Weights of a small transformer language model: 5325 steps.
Each number is 500 + 25 x the weight over its row's rms, rounded and kept within 0 to 999. Layers, rows and columns count from 0. Numbers have three digits each. The size before them is the row's rms in percent of the matrix's.

# k: layer 14 attention key, 64x64, rms 0.113, rows 24-63, columns 0-63
# q: layer 14 attention query, 64x64, rms 0.11, rows 25-63, columns 0-63
# v: layer 14 attention value, 64x64, rms 0.0957, rows 0-60, columns 0-63
# o: layer 14 attention output (transposed), 64x64, rms 0.313, rows 0-59, columns 0-63
k24 097:533492472463485515500490461505470465516481480486521562514489548485516511493503495523535495532546484469522439521527500520435534490507502500488495477517511541516520493479522499507497509491464518
q25 101:450510477502513502482446473500472504446477487503495521464501455515515469494495504517471479517445532519500508500462521528518523501515493473520492458459516510473477494529529505535495492508465547
k25 101:483529485525502483453472473492483523504511478526486523493480543524511492474509463480499466528500547508517502486501516449501568519517507468507492504481511500490531504513561542479473509509480552
q26 097:505491484490540491509520440514533528484496490492513458483520517520498513525501509505482470527509500520491472471493536550453517508484536492515477491497439484477526488512473551446502548496501505
k26 096:501504478509479482503511449499447507498501483499461508494516527528478468554468461512520464512535518492501501496451470521449487443475525489509508530476507514487507512502534520451485487522525482
q27 104:522461524432527497507524510518490483532483481499514497503559515458496463472507490502510461490529518473498478476520515497502474513468468473500483518480460462441509476503489487499534489455487494
k27 105:534455509432528477493523494484475481489496508516506534484516509490493495500491477515515474499516537462520493460493490516509496452474453518551491458508495479513517497517459482466473544456507498
q28 099:479527533556510493486510503491504484496479462488496507482479515485536523438483493552529511471505466506475475529501520509522509480511496473517505471539487519462489467523515513512575484462496499
k28 111:502538525521488476506506469521467481486470495476532507506465516457468552420521484476531492456473489494523494535493509471500532481497488483502525489509491490479496490537506529489536478491504453
q29 106:474456480524511472467524468487516493511480518493496501470513439505500525522472483516513527494502510530483502533505530482479466497540502451493462486476462485529479488509482547493472570508518501
k29 112:465455479559497507490537474472493521506488517494478505467495534495488475532480495520517480513482488492475492466456488485476463493495515446491527520525452497545475538490517488480534490538530503
q30 106:483507525533546530465504521481495496506482504527502492484477468511516453467443487541470497467490541525493483520477534472469495542468478496470492540533510486491473497539504535515514526516510507
k30 113:472489538544501482477485455492497496486465511528531550507501536494488488490503508531526475517504539514487493525503470456505531516521480444514505551558506507488467527484494519501485543482518506
q31 108:526481471530511502561513480495551508537476504517482471479538473531495490520533520520484542535521477477497525468488479524509491522512492527512509528515467474504455506530521458536526522505525516
k31 111:497507451557494487540482504494495486468539497469495491465533509544528488478447506489478511474528491505526489513485508493488474495472484499514488532456489481497476451514479466487470488462478450
v0 084:513559558503512430480489508494495494534517523546455524519519502522509477484478501474505499470471525517522471498486514481499506516510498520508470464466557500476523474513474507482481492501539486
o0 093:442506394495493502537505479499495480488471524503515499518477472514506543527499483509488479501529530480512540532502481480495490481507511526509502474463493502545466483508460516510482482489479490
v1 095:551499494484511510496504525473461511496478488477523492546513508511489496490500508528532503497494457504503523474505502494503471498469470526493491499483509527528432538537505495451571448519473516
o1 083:489514511489527476461437455505494516520538509512529511490464511511499461527512518511508528506490536506474479430486535483506488507544532520493499500511479515478521464471490488485476491526555519
v2 079:472490558446485489445568506498487510476512515517483489474504502515526498512478455511511511567543485502482495527505514530504512498501495464486483485488509519493520459507447480523489477505511501
o2 067:501498517511492479525464514524523477501471515493506509516510521514507500516469540480459507437505542513496498479503479503472453547489524517526459536511502478561466547531486500536495502481471494
v3 090:539550470471519511512518527492530511517478481483549476474456469459529511503498530520526463486472515502471481522477503477480467459512487474502462534493506507506546521511497537466512489470491505
o3 094:496523519547470526476499479497537507525548434513460495523478488532482466528501504479512481524466494503473569499490506533477493480481507510515524472475510478461479477516542479497513495498515483
v4 092:483479494504512527476485479490476524517498503505490487506484514466489519534549526469529493516458468494470570499534532482506462531544527477519514493497510503517550504485481538496527488503551471
o4 094:491510510505506489520475485538523487472503465487514504510521491503511492529490476486527470478487515473495444478504496488515533433450459502518511507497479550460459518518522471465452513530516524
v5 085:536510508484498558482526517545486505486472497512487451473536506509460461504515518531480506486515517510503530569483493495487489524500467495491487465502517463525509456533526540475525509524491481
o5 081:483525510470487511505462566467507508460496529504496524512489473533546540518474501496495478477478466515542514486520508486485521498509495469495545515481493523534505503451484505536521478454531468
v6 075:492530503527471499500493494542472482492498501540556532532492517485455478506512519484463518513519534472492491529509442527496516471518521534505500459526551498499515475466492522457495501483535524
o6 073:525503452535486488556535469512523512528499518505499516499542511474477499491488459457526502490468466509482517498501500491518467480490484483485518480523480427526511505470541510490478535498509451
v7 096:522503446491434490484484508501505501478461448505496514488475495485485460476516460486474520469503512426473479510509517493478499510476472534493508519502503524521514511461454498493510500478464535
o7 091:520516495531527484506530481506511500532528502509490436501485519499454500503471524531502487544476511547521516466471486498514514480520512483476501513518493483479514510505541499484497545524584462
v8 085:464500490486484487496521501491469479486508506492538484534472488467455512496467448535457516493460472503474496515529528510532523476488465475489529459553489475525522489457494526490478498497483537
o8 075:515542495517471496511516472513490527504475453494492508472535511487509478534457510476543485450522488536524492499503535502459517478488501508468518533463506540543530486523489507500473553514477474
v9 093:470528492499521463483464531510522536485550516441516469523481436507517477504474527481505482496495436493474474507510480466518489515475467485520495499477491453510524512499508503471471508519515502
o9 081:510468520487468523486477475483501499483479441567526518502464508516469525496489468470464496526488486493493524523482520515487487449462490539502478527462526531488483455516500486513490486465502533
v10 091:491508499510523501530523508494492491504487490559482547489471499537455502512513588479491491454492518548468485484522492517471496476488489517531502512476494472493515500505527465552475526506488484
o10 085:522475490522482531505509508516548524485467516472497485519520492508525551508484487518516520523493494464543518515485505518463480486549520504513489460526495500497474467481467512457511429479463467
v11 105:503527510492542496497474466536513453512508480535486501504474498487484524470478492505506472483515536506468528467493533505565558483519482482455484490486519502482485483444507447483510524504507507
o11 100:442491472559481510505539515475463517554508507482531488489524502505467486512513500442522482490530482501511481514462510495463504497482516477545512480541507504478527520489484512505505521500452461
v12 092:534529512482483473514492496491526491486504513514508513494520478448471541535553539523473511480524528491533478460490488449514472475519523500503534508456521502517466499479514462490493537508451503
o12 095:430460468539509515458495501533481492500543492510469501507529524498523487488483500527531507537500483504501512526466487524491522477498514496517488450563525476461539505513509513523489471525509521
v13 087:499512495529492540513515506487483538504532509525479512497499524452508501523523485474544531536527530507511527496464478483480484443442456519459545483527502519508496490498511517489513526462488534
o13 082:522480527525540502520474525536496469543504497494485469477487451488476498501487490501538504477536514494486489498532542530529498499511523501514482470533450451514537485462522476529486547492473496
v14 089:484520479497487493475493496488476510483516512511486529509476528515474519499504511528543503472517501531475498506502496526500494530504443578555483470490502508476477538511544444465520543495481487
o14 088:486491501524549478504494522479504476477503499533485482497521480502480513511550477485480484519486539509509438489468507499488501472489531503468515497521477491473487488461424503502479453447461489
v15 081:518507488465510482512465544519530489516494536487545477562510490495533544543508485506548506494516494491509520505495511475516485515515474481478468529506471559487566465510510503506506515499494524
o15 083:456495483504508525461510491546472509472523423500450515507453503501491448486490503482490509467486512531522454512503531499483514469488509505527504497467500467513521519501521486510469492495475547
v16 093:493474499520464494518506478460514493546477504512525486498460531525547516483549501462508496494487492461515501521509505510476445514506447449479485496492525501468556495529495508486475494541485482
o16 087:545522494510536497524499568494485542488510470470475509515514452477473488511486471543487525484466532525508490524490468477523525525485537496498470499506487512506483483528532449506474520490501544
v17 091:469469465489473538493471503507520491493545541495493533514503499491527486519485485548529520460460476476526516481485487462488510542461524495539497480478520540511518518490437502489524524502479506
o17 086:483502492529528473467516509491512464467504473498512483465498525524482537475529530484495495520521537485523497546552476486552548466501468536480525555467483501502491479514519507481509468494497492
v18 097:494506487512484498484517483516480534514510483491516495492508449506494486496514480476461533552497485513468478473484534488499502545485470522456487453511507469450475536438519538496539520514472512
o18 099:556521554465558512516509515477486531533526519482492489493526525519470525479502481513531470503535492486510499484517519525530477492507498496508534515538479505525507480532475468543512534501551488
v19 089:501516527505477503511530517466567528499519515514503509541526520477473526477431497460478470505519469531478507492521518488467530536487513510479496523475486502470506514442487525475501475470509511
o19 092:511482480446496504512489461520515445541475479487526472457443487514528485446535484482498478493520532497479515532487477476508511543526483494489502503530478510480501505510483518540526525482490468
v20 092:447533502487437480492515494548500503480484531536516494486473505522495542456531485547550538526478511490470531488499492491536491489481526480501493509493541510490457521474487496486494527496500521
o20 092:459474499520520461508509520462521513561518456474538530526529498470470494538487470492486481527511551479522488508468510550487502484507499500498531535506503462522517457510492499508496477520511470
v21 098:471515550492455497542481498483507507480467513501506487470503510523464525498464488513513500501466520477531554507464487525516493523515460529474518464485484538553545477519503490476485470486478473
o21 095:484484471493485496485492500510522502508465537516469534545521482510550463526537476491495480502477500540494441503519489495467546489546545483509481487512478488521490478536539476539511508478519483
v22 091:497507514489480479535547477446474462540493507502486439486505489503453514472513505511530516516485514531494505552499474473522477501493476517522480485477468464477474498527493479517523484500536554
o22 088:492517520487476506493491520520560471438462491520508524498463467492504470528514472532455492509523515503478484516505540525463480506525538495461497506515528511512540502476534517537491486491521459
v23 110:490493490549506527523509468467482453483526493499452515473484516497522488500501467519522497513531499462501465530466530500512528512486494553470508485495528460517522474543444522516484485519508538
o23 102:529509533466479490490505517453503491488449563482540470495524515478518490529493511520453480465523524521492530522507488544492495509490527491531467518496465515491509509463555498478500525491494465
v24 074:522524489472455500545494506498499471530482511503498477496541508500490494493517476524517512512573504517473500522548481488532512524528511449467500498493481501495511511479509477521442463489515436
o24 080:506463482509517490493484527513512451503521472471511486494502493502531491477489531489474486467497499523475452475443522464465507530517508447499463458511510489554494519508547503496506549490517524
v25 092:495520519464542509496478521492522467519519515449510487500549511512520520524534498484532463502484463492521518491561481515489468521510533502482507575470510510479476456496504529525489525491505499
o25 094:438502493461494506513469491511480514480501445506507517475443504485516497467487518516471545464526482501482475524479504536538471498467492517493533500468539505467507523513499474497512449485467511
v26 104:521514501467487480496529519491528477490449524498508455428485487522495500498505507454518542492494553508502515550541523522527508502503500495459531487485522501486477478457488482521499515483500454
o26 100:464471509512528474517464544502485474499514493502497506531543493508519493540483489506455501506540437546502500501453485453468468538514497483510533499513517500503507499563471491492507489486490484
v27 102:483490497460459502448484484522533535540552465519475529523547514558517453481502470502502461508520497523473485510498493490467512500521475510501506509478491492494500532513504481477468449510504490
o27 106:523516464527533504519518510486511433482490518501523501496433508491467563460475504486505487501431514463508468476523512514487492496499508499512436522474509512505491490508498493523529504500486490
v28 103:523504526477547513492535450545518502489496537500476512501514474511500479481493507457498524511499471458460497465502486454489549538487511499517520497505490571503519504547512503463500503502465506
o28 100:489521526500469491473563498524521494503513513512542468524463552498498496499528531528497459468467510506542492504490528499521518500526447536498532495504455505516451482503501476507514464500476517
v29 090:475478533491484487469513538492477505487526447501502515467485469514507504502469490495487471478475500474509536454534445503480506536479533474466504495469480478463477518541467542494521523466498514
o29 096:529542462472500488499475484527551535547482509489518501483497518518496516510463561552501531532515480485526491514516501518521531510490494504522528545465542517493469487522482496506529459508505480
v30 095:524515481492529472490503501486479497476548459505519463522502528539513518531460528508548496468461491520450472512522501490528475487540495519483470488546512484496510500478531494479550543511502508
o30 096:469519500507481468516531500502462497499508455464537477511511473522460516460526464465540512496550477531501530460474536505474460478483514479529511521467496483491502514482465515509489478468475504
v31 094:514511507470537489535499473480488486545478522448513458482499511483494462502497528466538531483465511483489494527499525480507491458496472513518476520498477506475527527494434499488467458527502541
o31 079:508560521551446512513525471501499501471499489501491464524474487483484479528487481508435499486510480494484502511535502482451445518506498507482488502523489526479498462507559474472470510502497494
q32 077:481463507477489458494513562503478497479485504483492487453540485461476519511492492580513468505489487507475514503487509525508482503499523509470498451521475509472499535528445486490492535482479500
k32 074:532564507483452517513505479480483517500497501488517514500491536514466515523495504454539506482473500517496445473506539501518505508480479506513551541495510472538542501525518538513491555507510516
q33 097:504554494524505487500525454476485512486496507510513560533443515506487503491511497475523524515510520470489465501526491515477497456537468502492490542480506506531518469456561522476488474511525504
k33 092:473477465551495503468512487460515482479530550544509500499525488492519532465506495504520485489524502441483512477528451513470483487544484499495439504511475495483470499485463521510482473514497483
q34 098:504511523503489542519505583523485500510487521489513469503525510510510511523530509454501520490522464508536455493480517541507508513499472475528543497477501505516531473549528523534528530505466503
k34 090:524529517477521502512469538531501501493509475513497499537474479491511465536490517477459526543525501520497513491502524455573481510471486506477514487512501508492493538541514450488549535509525492
q35 099:479519510504523512508485482496526534495470510537494534496497484467476543479484478491521506506474523517453492489514465474514483491502513494450480517445475516566493488471514467526510468499505433
k35 108:508537506511480544527475486439502534483476497521546528488491459502489507499488524510488514495509509461519546480507508551483531494578506510532468514488478504484485496519497510480469479530470495
q36 127:527528486503493499543548516460445536520531485475532519514471480496530494493534515502483520478528534468505506501457486509508507507516469509504522554507523513514487480517524474505490528509513572
k36 110:504523435481493508546489537500492514488505486481520505519517524508481521513470519495462494501452489473457499474503510464550520503494499517562533497518514511518554519540511466504511542480491496
q37 116:508469481485505516469488537514490494489498495503441477501518497503519444471495524497494481515504433539499480499456530489478485527512523484513487476474503471496491514547446555496495530517469486
k37 096:491508500528459484496538483520474533531522495496482513483459494513492500528500515511479543467491499491498502522468503507487464504511525555504539493515555520484505471424481455489485479482465525
q38 101:470501513503550481470500520524481509549514515481493471524478529513475505525524526514445498469493476512522491502482497499463467524488508493497536485526494557477521470512464495478450463494514548
k38 108:466528483496522497488469515535497464513470458519465483520497522461497469511490511478532546497500443508512494491501500508493513485458487513492549498548465469516540535512501475473487502475547478
q39 120:457505499503506488486487474536476511491513534502483510472520483520510504480473545457459507497480477472501471474474508513519503519484524498471455508464523496495499520498411465454503485514528469
k39 126:514467455517470531489483485478497480499508447482508458452522470499500493470502541507461500491496485501473531510531516531446546513453515501496502505529505498447494542485494501500476507488537512
q40 104:512481470492536475467496483500523475478477520492521528461497471491507453507472482485494501524436507515520505517529452513477539461527508483503460459522473446486482495469456518505501484510510508
k40 121:488499502531494465442498518471505547512530527489547538467523489498506533488489478528493502541497518454461484516473498549491528464504483482472480511468491519529483481466521490496519503539512530
q41 108:486527546510500519528527530489513522486483510460528511478486482513494542507512526505496502502515489491554556534521535523512473522526473495514517503545520536490518437515515497512474544533502531
k41 097:496533497552481505491472507477513473527490481511546510495464541496489526492501509506461472517513459520496475528485468501504488522519478461513518508562548519528480474502540498478509491560493475
q42 129:522471510527492493482533547498475509494478492486503469500531474548501471542507510524497494473562528453468530508534528510543503497491555494531505521503471464462479505497497473495528518501508483
k42 116:492508515515449513517478475475520516480479508494507447508514498510474492501477487506534544530505550463492505495544537541546493461493520518521524507500484519461503504499474468491511480472492434
q43 115:523517490547482509517440494461541532508467490484498511504507490509472559492481507518523484492500486522478461483507456544473469527463533493444507471502504531492479489479486507526476518526490497
k43 121:497505573507493477485506491503535500518478514449480483473500505497515465530454501559492458476476475521499475497474486507515449517498511499481486474527459483500491484519497493484454481504498556
q44 094:528506509549512529480504496509462503447477537533495515511501475507492547504469501496528482531463504501453560521528518475459508509498541520510521474504514553508507504525480524462495501526495487
k44 108:475497514533468493490528526485494503503483500510471464492472529556478448457482491534545489501506496485561541506509521478513476502501515505505512455519516511486467497491519500505517463526562518
q45 118:525463509510525472518503531501513449531488517505549499477474491498528521477511472485511521470490523519492519476519520496502464505471405478514531478491504503499524488525484505501540499443517487
k45 118:532483532516528504500458501483463493485476484514497540488489552519499499477477488496490538495491457501488492453463496517489466536472464453511538498527519499470484509481491525528546500482510445
q46 100:517511550476484474512477517512530501476507520483476492522549512514477480468508531516493481499494429522519473462532478478506482453496496536516494504486486473522534530482517466547497500546485477
k46 111:538482508519462510520492507504529508452556518504506530486513483509501508502542524488469518519469462569536473526502521542475497471526517508509477501486457498483507468548501523506496494470503524
q47 112:526526449543496502537487520495532460492534462544520486512521466513489478467522530483495480485517492549540484516519497522476492467508540519528496480476482500513492542489507489504501558535494508
k47 109:522522484517433500513465509526542530497524510523465469470542522510527487518491486488490524496448511486534485543469512491508529473497507499504513511526437473510505481462501465492520534510516516
q48 081:493496528454474522503483565496506468496473465529512479511548519462509510490488512513502510511511459514483507482499524483530508560457540476485499450466483490479500524532487509505489475524487463
k48 087:509481481444512482505518549536501530493501467490475511518498490524500474498521541517492446478543524530545520550460534482501517498480493486516540489523473503518530509488530479482469521492530501
q49 073:523514467504444475480493475477479519499488494426510514465481463504485505508500487509508462480507520503528524503485523537482478474505466487504511532555499513459515475512491495444475519487466535
k49 086:484525502554488520490500498502486503466483541479465528530521522482471478495473430448545526531489509498453501458545470510520501520479460511476496494513515466502474489511489523503519497507501498
q50 092:477526529488450506473475485454489527448481535514488497528510510502545499499479494470508530481516505500476478485527472487522503487533493514475498502460492527566488495496531538494554500528505466
k50 090:540480495488453508528485513472493538506472506503550519514470502484511477486539488510474465444436520489506490492527504536470483496533498490507518483487455532472521487536497524539485502490467494
q51 095:510501471527508495494524487518504480488539516496514548484474475537483473528516529522491490491498532496477526513528520487470508439551476502501485472472450477512468490458509519511503442515510454
k51 077:546487483522463480471534485493481530539514540505479456497514492511514529470512487480523492504511419464493478455513497518476518489497505473504480466462496492491482463493467520477479457494497491
q52 121:483459503501478476511527503507545478504447483483513451480488512535507495538494522508488491459500457518544510520500547517483507513473515504501537496545499493428494459525485510505498525486477517
k52 121:485471499468479468537471510547479489530543463503476472538509534454502488495491506473496501498525456506488487504496504453523475534465501512524545493526520524532516550509528474494496486535489497
q53 133:524496515489495539521502486494491513491480513525542523511515473527501557461475508483510477481510580483440504502517482483533521507449518475475487509491497480498492511519459464496518515493501449
k53 124:471491480536509518496473463459511545540487493528503505527490482526502497459471513505515504456502543527494500517486480517502543545539505453491480519469476521521466489495524507508495466517493558
q54 126:494466515475513523534463515446449499490525464489512481499506494508478469496476527522461484483494510473490511508496518502540513520458545479517501433504539509475513495512482463527451524492510490
k54 105:507509508531476475466519500497495530554521497470517482524526504546525490500473551519456443449504489519466505519470516455508531509494513492480523486493521528486487488525485493533492478465516534
q55 101:433489539468528494511506475496487474525528467527485503527472503476492459463481510492493530492493502530512493502497511466494501492568530491490545461496530502511529515506544481466478481486505541
k55 100:442489493522486476500505532511504469501542468495487487528468547476471481533524495487523485515497510532536508461478503441513467484519482503493508488536522520531510547540548508479522502508504478
q56 166:506525502516513490516491505529520552518501551505497532486496515509485548453527488490500480530491490490455442496477474527506519471496526476506452496479489479523520470499475536490546519545469488
k56 128:510516455489475474498502474453498522508526529529530524510462475477510528507509486491472485483453579503488478504519485500544505520555502495487504522487453480531472461516482509502495514524481500
q57 114:529495494466510509545552534525520473485471516476503458524533507440518497518541472478484502524520479458514527514480511496487524499500499499478538551518497528480494473492469471453507490521497492
k57 116:500480465488565496539518514497480514497509511457523518462498513541479528531493558525502539469482507500489508498496500487485506484438497491512466514510503506471465471465492483504467495487529446
q58 107:508528564537471482473511496521529482482495486534480488505530482503522509488455496527502528494495523460506501543499459480489488507485504491467504534513495496522442495527477495555510501495488432
k58 116:503504556482500499465532460422523506481518519483503486491505490497477480470543521515516490516461495463527519518483486520499474477484521527538513501496500489446487482465499547519463519479499509
q59 101:501528542528469486522499454521486472476491507474494488510505480498530446492495490493493551523479452454529510524518547530491473500454496490536523530511505498489500505486500523476509489506546446
k59 106:520515472539490478532551514468474497507523465519488475443499483482501523493522500493530504511481461491502481493524525545501512516485493446498494476491505552448475485492519514486461544501509460
q60 113:527465465554517480555530514561483466504537478499442537491500501517486521517515469504492497470561485520505502508512467509526478483498481523489507510458462507518500491517509500515518474489494497
k60 111:535515485524520459487509519541487485492537527461469494532522487506502508495508477495485519501454488480480503472512469527562501471472508492454537529523495485548490491519502519512528522436500510
q61 121:497489518491523480542513486447511511492501499496474493493509510539526472451504451543506500476517485532498504499517464505495519515521491522539547478552495492524521527490462497471514530463531449
k61 120:505506525492494494531470521496496493482520556499561480511476504512506502481512504527517528441517439480486510497490504508512531517509473497506483519536438525503528524511476532478506526470498442
q62 106:525530505502519534491542496506469523465506513463473520438518553519484507525493540492547501498495468483508519515504515499500507511479532467513463493512526505485516515499533519507467554553528508
k62 113:518529497564477510501496536464508491502497493504515483468519481460465455524490540487480510535549473444515492502538490492485529518517549496470464491498489532532481491505522515477498496533515516
q63 100:503479492534513472506502524508483479544472549495501547483481531488471542475478509493495543535491475495488492509480500523467535532494521474488459473505542537537502541472507518527536498514473474
k63 106:476521519540483480506500482500498488538507513462489503478478494494559462497509516534498487504517471477542509486498497503468494532560545482466491499488538490514444542484551476508469488491499514
v32 113:466492497483488498480470525540511475477521504450485463524484496477542527503494457521497491551493477480512477534529472493500510558541489478465512528489505493505488498505475525522523539502559505
o32 118:512521515530519496485527437488533511541515549476505514533460519462515525532500482512525464503486508495479504484499505506454513510524523488491483477514509516476472463490501544499459452550482500
v33 106:498481554524517496515522473515474475539475476520499515530487499535562528516497499460513449518506517479553510519490432495533487507503524488542498494500486524494518480511503462503541502491498505
o33 104:531483536503506556501465477476464513530513504473513472506489517516523506474458492455479486535463525526509486508523554512552468480519497476482500548523504490495476468476518477505481484464496502
v34 101:520442523498505510510521497447551470459509493497446501518508492513468530501446493510515469492540513501485517488516531520505544529512523504501499499520482470521516500493460460501466460529499520
o34 111:455467480556539496520519542478480455499528481497498530542502506512451494508522516525506527530498502504500548496522490525545506459477505490504524496464487528487471464484529486477485464498498480
v35 124:525473488515500455505499473491472522468472489520489508527524530474499500494518506520491508491542489521528502486486477486531498509494598537515505527458461484509461514519515502497453474489540501
o35 127:546477493539478538538524508509527489498539486460499499504522476500491550482493510533481526466516489517498524495520472510513490556495514533502500545464496486514485472539496437512501547490495494
v36 100:503500482479541463499497515487505540526516488488494494540537529507468498505543511506543437482519490446494500467539496511488498515528517454512465492552518478473531494525509510481493473468495482
o36 099:491524493482533532493511505503531453528528533521435463517520520500501508519505519485489469526519498467492463515511478535513508499538492510535503490493501497518457512528568457515472527514530522
v37 105:477482460513492503534465573457511481538473503488504489536459476480511464469519475513499472487498501491490486473471496476502516521463497523478452507488470496465498512515505504487427490496509506
o37 106:450498519525523492506507489494484478453505505471475523493542514493504479488525467488521468522529462535468531480529462529482486550487455498501508476529540498478521535513454516482488537512503487
v38 108:519510493475515508511482470521500511518475494515465527444484480494510484510475483515457514484536518461521506467463490490514531440454500500483528507527510489507455503494506538570484515470475505
o38 104:517519494521499466499515504490476509474460450490511495484502498530481502484491452493500502506524473501538457489534471482469529524483488513487512576508510507485489514498537554515505491477539561
v39 117:479498518473493487466492483510499508432504567468474508466506511440531516520469475504476470503519490485467515494512508524470509508497501513486506524441492511491515530459521482473463525467486492
o39 116:496533466497509481534529522496487514497509512483515510530483477475497481546561487552487507480489471565521537536509502501494501523553518502492486492492456484510511513429510496523487497521513497
v40 112:498498454506469484478508495511528518503510483511472488469482448516525512508537485512554479506469503506510532555473525498479413473511514515531502519499517507505504472550530497520513514504479486
o40 113:506517489484508485474534483542495516546502513468483496458486559454522534481499527453514566497477497484523500514524522468478490513508493498489512507535507477493486450513501513483538527483487461
v41 106:483494486478492520468457518516527504473504518504502498499516465487521496508518527481519445524501460488465514462503494507570497542499474513473478551525463514465499525468551483493489487519530506
o41 098:520463488488494525526508493498495482507499518500474474504524514462493457584513454518496484516545482533482555488520518470480514525491477510521509438478510481517537487507488511538487475503504497
v42 095:474520493476583531507460493481490504511499460459465483456512497515502517477495462502522482496472497510512478483531562533501507454524495512478514526552522492507497478493492525504517487477484493
o42 095:520511505491515456451519510541519501481480511491487487512481545494465523480513479510475494512512500482518478493478498516514556491500487461483476497557517507485530479504569543500460509523508552
v43 099:486493542535543474478528465501461486480495493471543513519491464488530512527494496495489489478491492458529488497525498498498469532508516504521519504499477537514538526552452517478543478556510507
o43 098:521468462521516515506473496463508490540511514492492488495470492479506502450477476463454467527496529478439512508482507467545454475499516455443482495491509474485476490481492502510506528497514476
v44 101:485530530497494489501501502508446511527511461497523470487476481486515482497487496489522487502443526470468579490494471485469492477479560506503525531501508470495511483459497495492548485474467501
o44 110:527504504463535506481486490512451498484534491490483492502467521498550461446529506449477535485497518511499476496496520479505489510530479516484481547526495522512523544491499473521517464447504539
v45 117:538464518473465508459554477474473509501548505483498508530527533470514475484486471421508482482488468441511510508495494507483489522505498496489476498490498502479518530487472514482501520500544525
o45 120:493549506501477550530505481503540489530508491522541477551514491497502513459516522501461482476528479486466514516510517516472459471551507526553508485505471497489502547473515503461489518498510483
v46 092:479462512517555559499477538540511478489526518505498519473474509491513500531491485500486495508458515515481477531497511487510501494491548500499514524453563471511533469458510547503500514527485498
o46 094:497518491503484457483511507513482481488500495519505516523435494524536489510531472502464525530515547487482544475479530514506499509516536517494512556533540516521520475460457497540526486526522516
v47 123:540517498503513442511507508518531524458487521488532475566496537547493430482481505497482526475483479487463492503503504506478534479533504501517504523473513549533514500492484467492505483490490513
o47 117:512504497463487521478475542451464503482511517507553533470548480478479495500501492519502488461534514467471484542504523513527498497471492507525501476516496537524472505448524452524479497537498496
v48 106:444508547506509472488428466454478461509506512507486513508523550499514525511459530516516499495483526486536511510509479509461473481513497478537522488507502479474539507530480497476485525521475518
o48 105:475484554527480492463484524477492517541476493508473485497464496455525501503467523509481496502479488504501489495471532530544486496547443468475488495491463542528469510471509502471489521471533484
v49 105:484511479519502485462507537500507501499469513487477482519521520492456501492494464495530537504485510481486488483545521471495437475464448509519474538526537500510457472481476545517490519499542529
o49 105:553501479518476489534519488497534488525493528543524546533524532511510521479492539484498504497476454455498482507494462514485553502542453492481496526500503498501537473526523490498484497536480530
v50 111:489512510530464436504481510483484508467451502537486512522522500511513523514481447518538494526517513500461484516448531497470531515489496554491467455531509457502499509510499496509528527509500518
o50 114:474493522532492516516500501476517512473529492502487510463479476480528476468524499519522530465494535535486526525523482468537541481559473471461510483506536502522466501501547476473534490475468493
v51 109:501463481475506475498529477496478507474492486462533504503472529504483505512488507521522492509484486522457515511491548482493507466453436530498443499523465501508533492508531515439495475535484523
o51 117:424437458471513483527522531498526520500499527505508502481537474474523512482516462503478519518521516527509526527474468490532504485508465485531542471507482486523528520524500519497522478513480483
v52 113:466491485532458481517503558565449483506543518508492554510476524516499478500496482519554537481502502461492477490506498507529534476503526509533476492486503498518487494524468479503493472503529507
o52 114:541525542487498531547475517426507510454496507479471504519468498504502498456534518514502507500485488469517516492500484508535480492492510497518542482488520513474476463539514485521511548549496476
v53 109:495496494513509532506512503494491507503525484472514478510518453480497504534472525503455465482458500554515444521496481531536483485501500487530455514543495485512536496491568505497504533505549494
o53 115:498492485495553489524482520521520527504435552470503469529507547514507511557457472532486495487518544487474470481471515499513528520517508513494522508537529489502521481511495493462516480507468511
v54 094:476502484510529519483516504500524493561480529493476496509534533486545465502513542475484520464523493508468467502530523486494496479464451483459494516477540485500530458495497525481519515556493504
o54 095:496470477494480474462474499520523472501435516538506504503468497518528485517520510534474455516524511489505498497466468519503534497484453476501483512542461497494526475475473529495530510524516440
v55 107:506512518491517532461487489494536524481498532498483536529522491516508507508556528532490483456507483497521482462531522541512505507487490543486537503477491512514472506484503499510528459565473554
o55 106:546483485533522480500503559531500452507506471517488489516518464522499512531479498520483477512540499476506530491479499456522511483437455451498497467513467502531500500514494513512544506515515471
v56 112:533527472495530504467507505475502507506486493470499468507511469509563487534450495550529515492506508518509501516487464488498473531509497565516484478517526500497512524544511537465496529487446486
o56 117:464472489540504515503470502505495508547502544451484500436480494485530533498508502493460503523521509502496496512513472509476516526523522489497451510523567537526499536480510526477528509504489467
v57 102:480481493488473531497536487482524540553460534474496492525533535523505494505523493466496534524479498500512503495527430484486497498492505544538501459507509498513505514521505456508508437487530487
o57 093:524501441505504532478455458485459503542510482482489489509525478516540538498464548526504496508532546483532505512517446519501503492482473496541502471491506489522515510484452515478483500524492502
v58 104:474496494521557518501458525491525498508487472503502508519500504534515469494438499455482472502496528556520489491505542521478504484509458497470464532516523494516499499473519549527513531466511467
o58 110:474509555521492485502516509510509515460462513505523503497499564502486473499490481546512468532505511483481484504511504528532546517469503485478514518552498484525550497472517520512479458508537547
v59 100:490506516502503504482540516523444485525497540509507465498506505553553464542509511452461496471515494467471459470493511478532516470512486514501507530492510478460481525516464506475505489512473527
o59 097:508465491461494537516478519448490500515479486529504489480481470534536451488496460503471479506513491493495494474488508495503506497484460522555482522538492518462501513448514536507491570496490508
v60 109:488480469530509485510457508476483488547485470509492469485466486516477457494519507505461536458487486479501511494542498448480489531480501482528471492495532489510495494504472483497555544529446510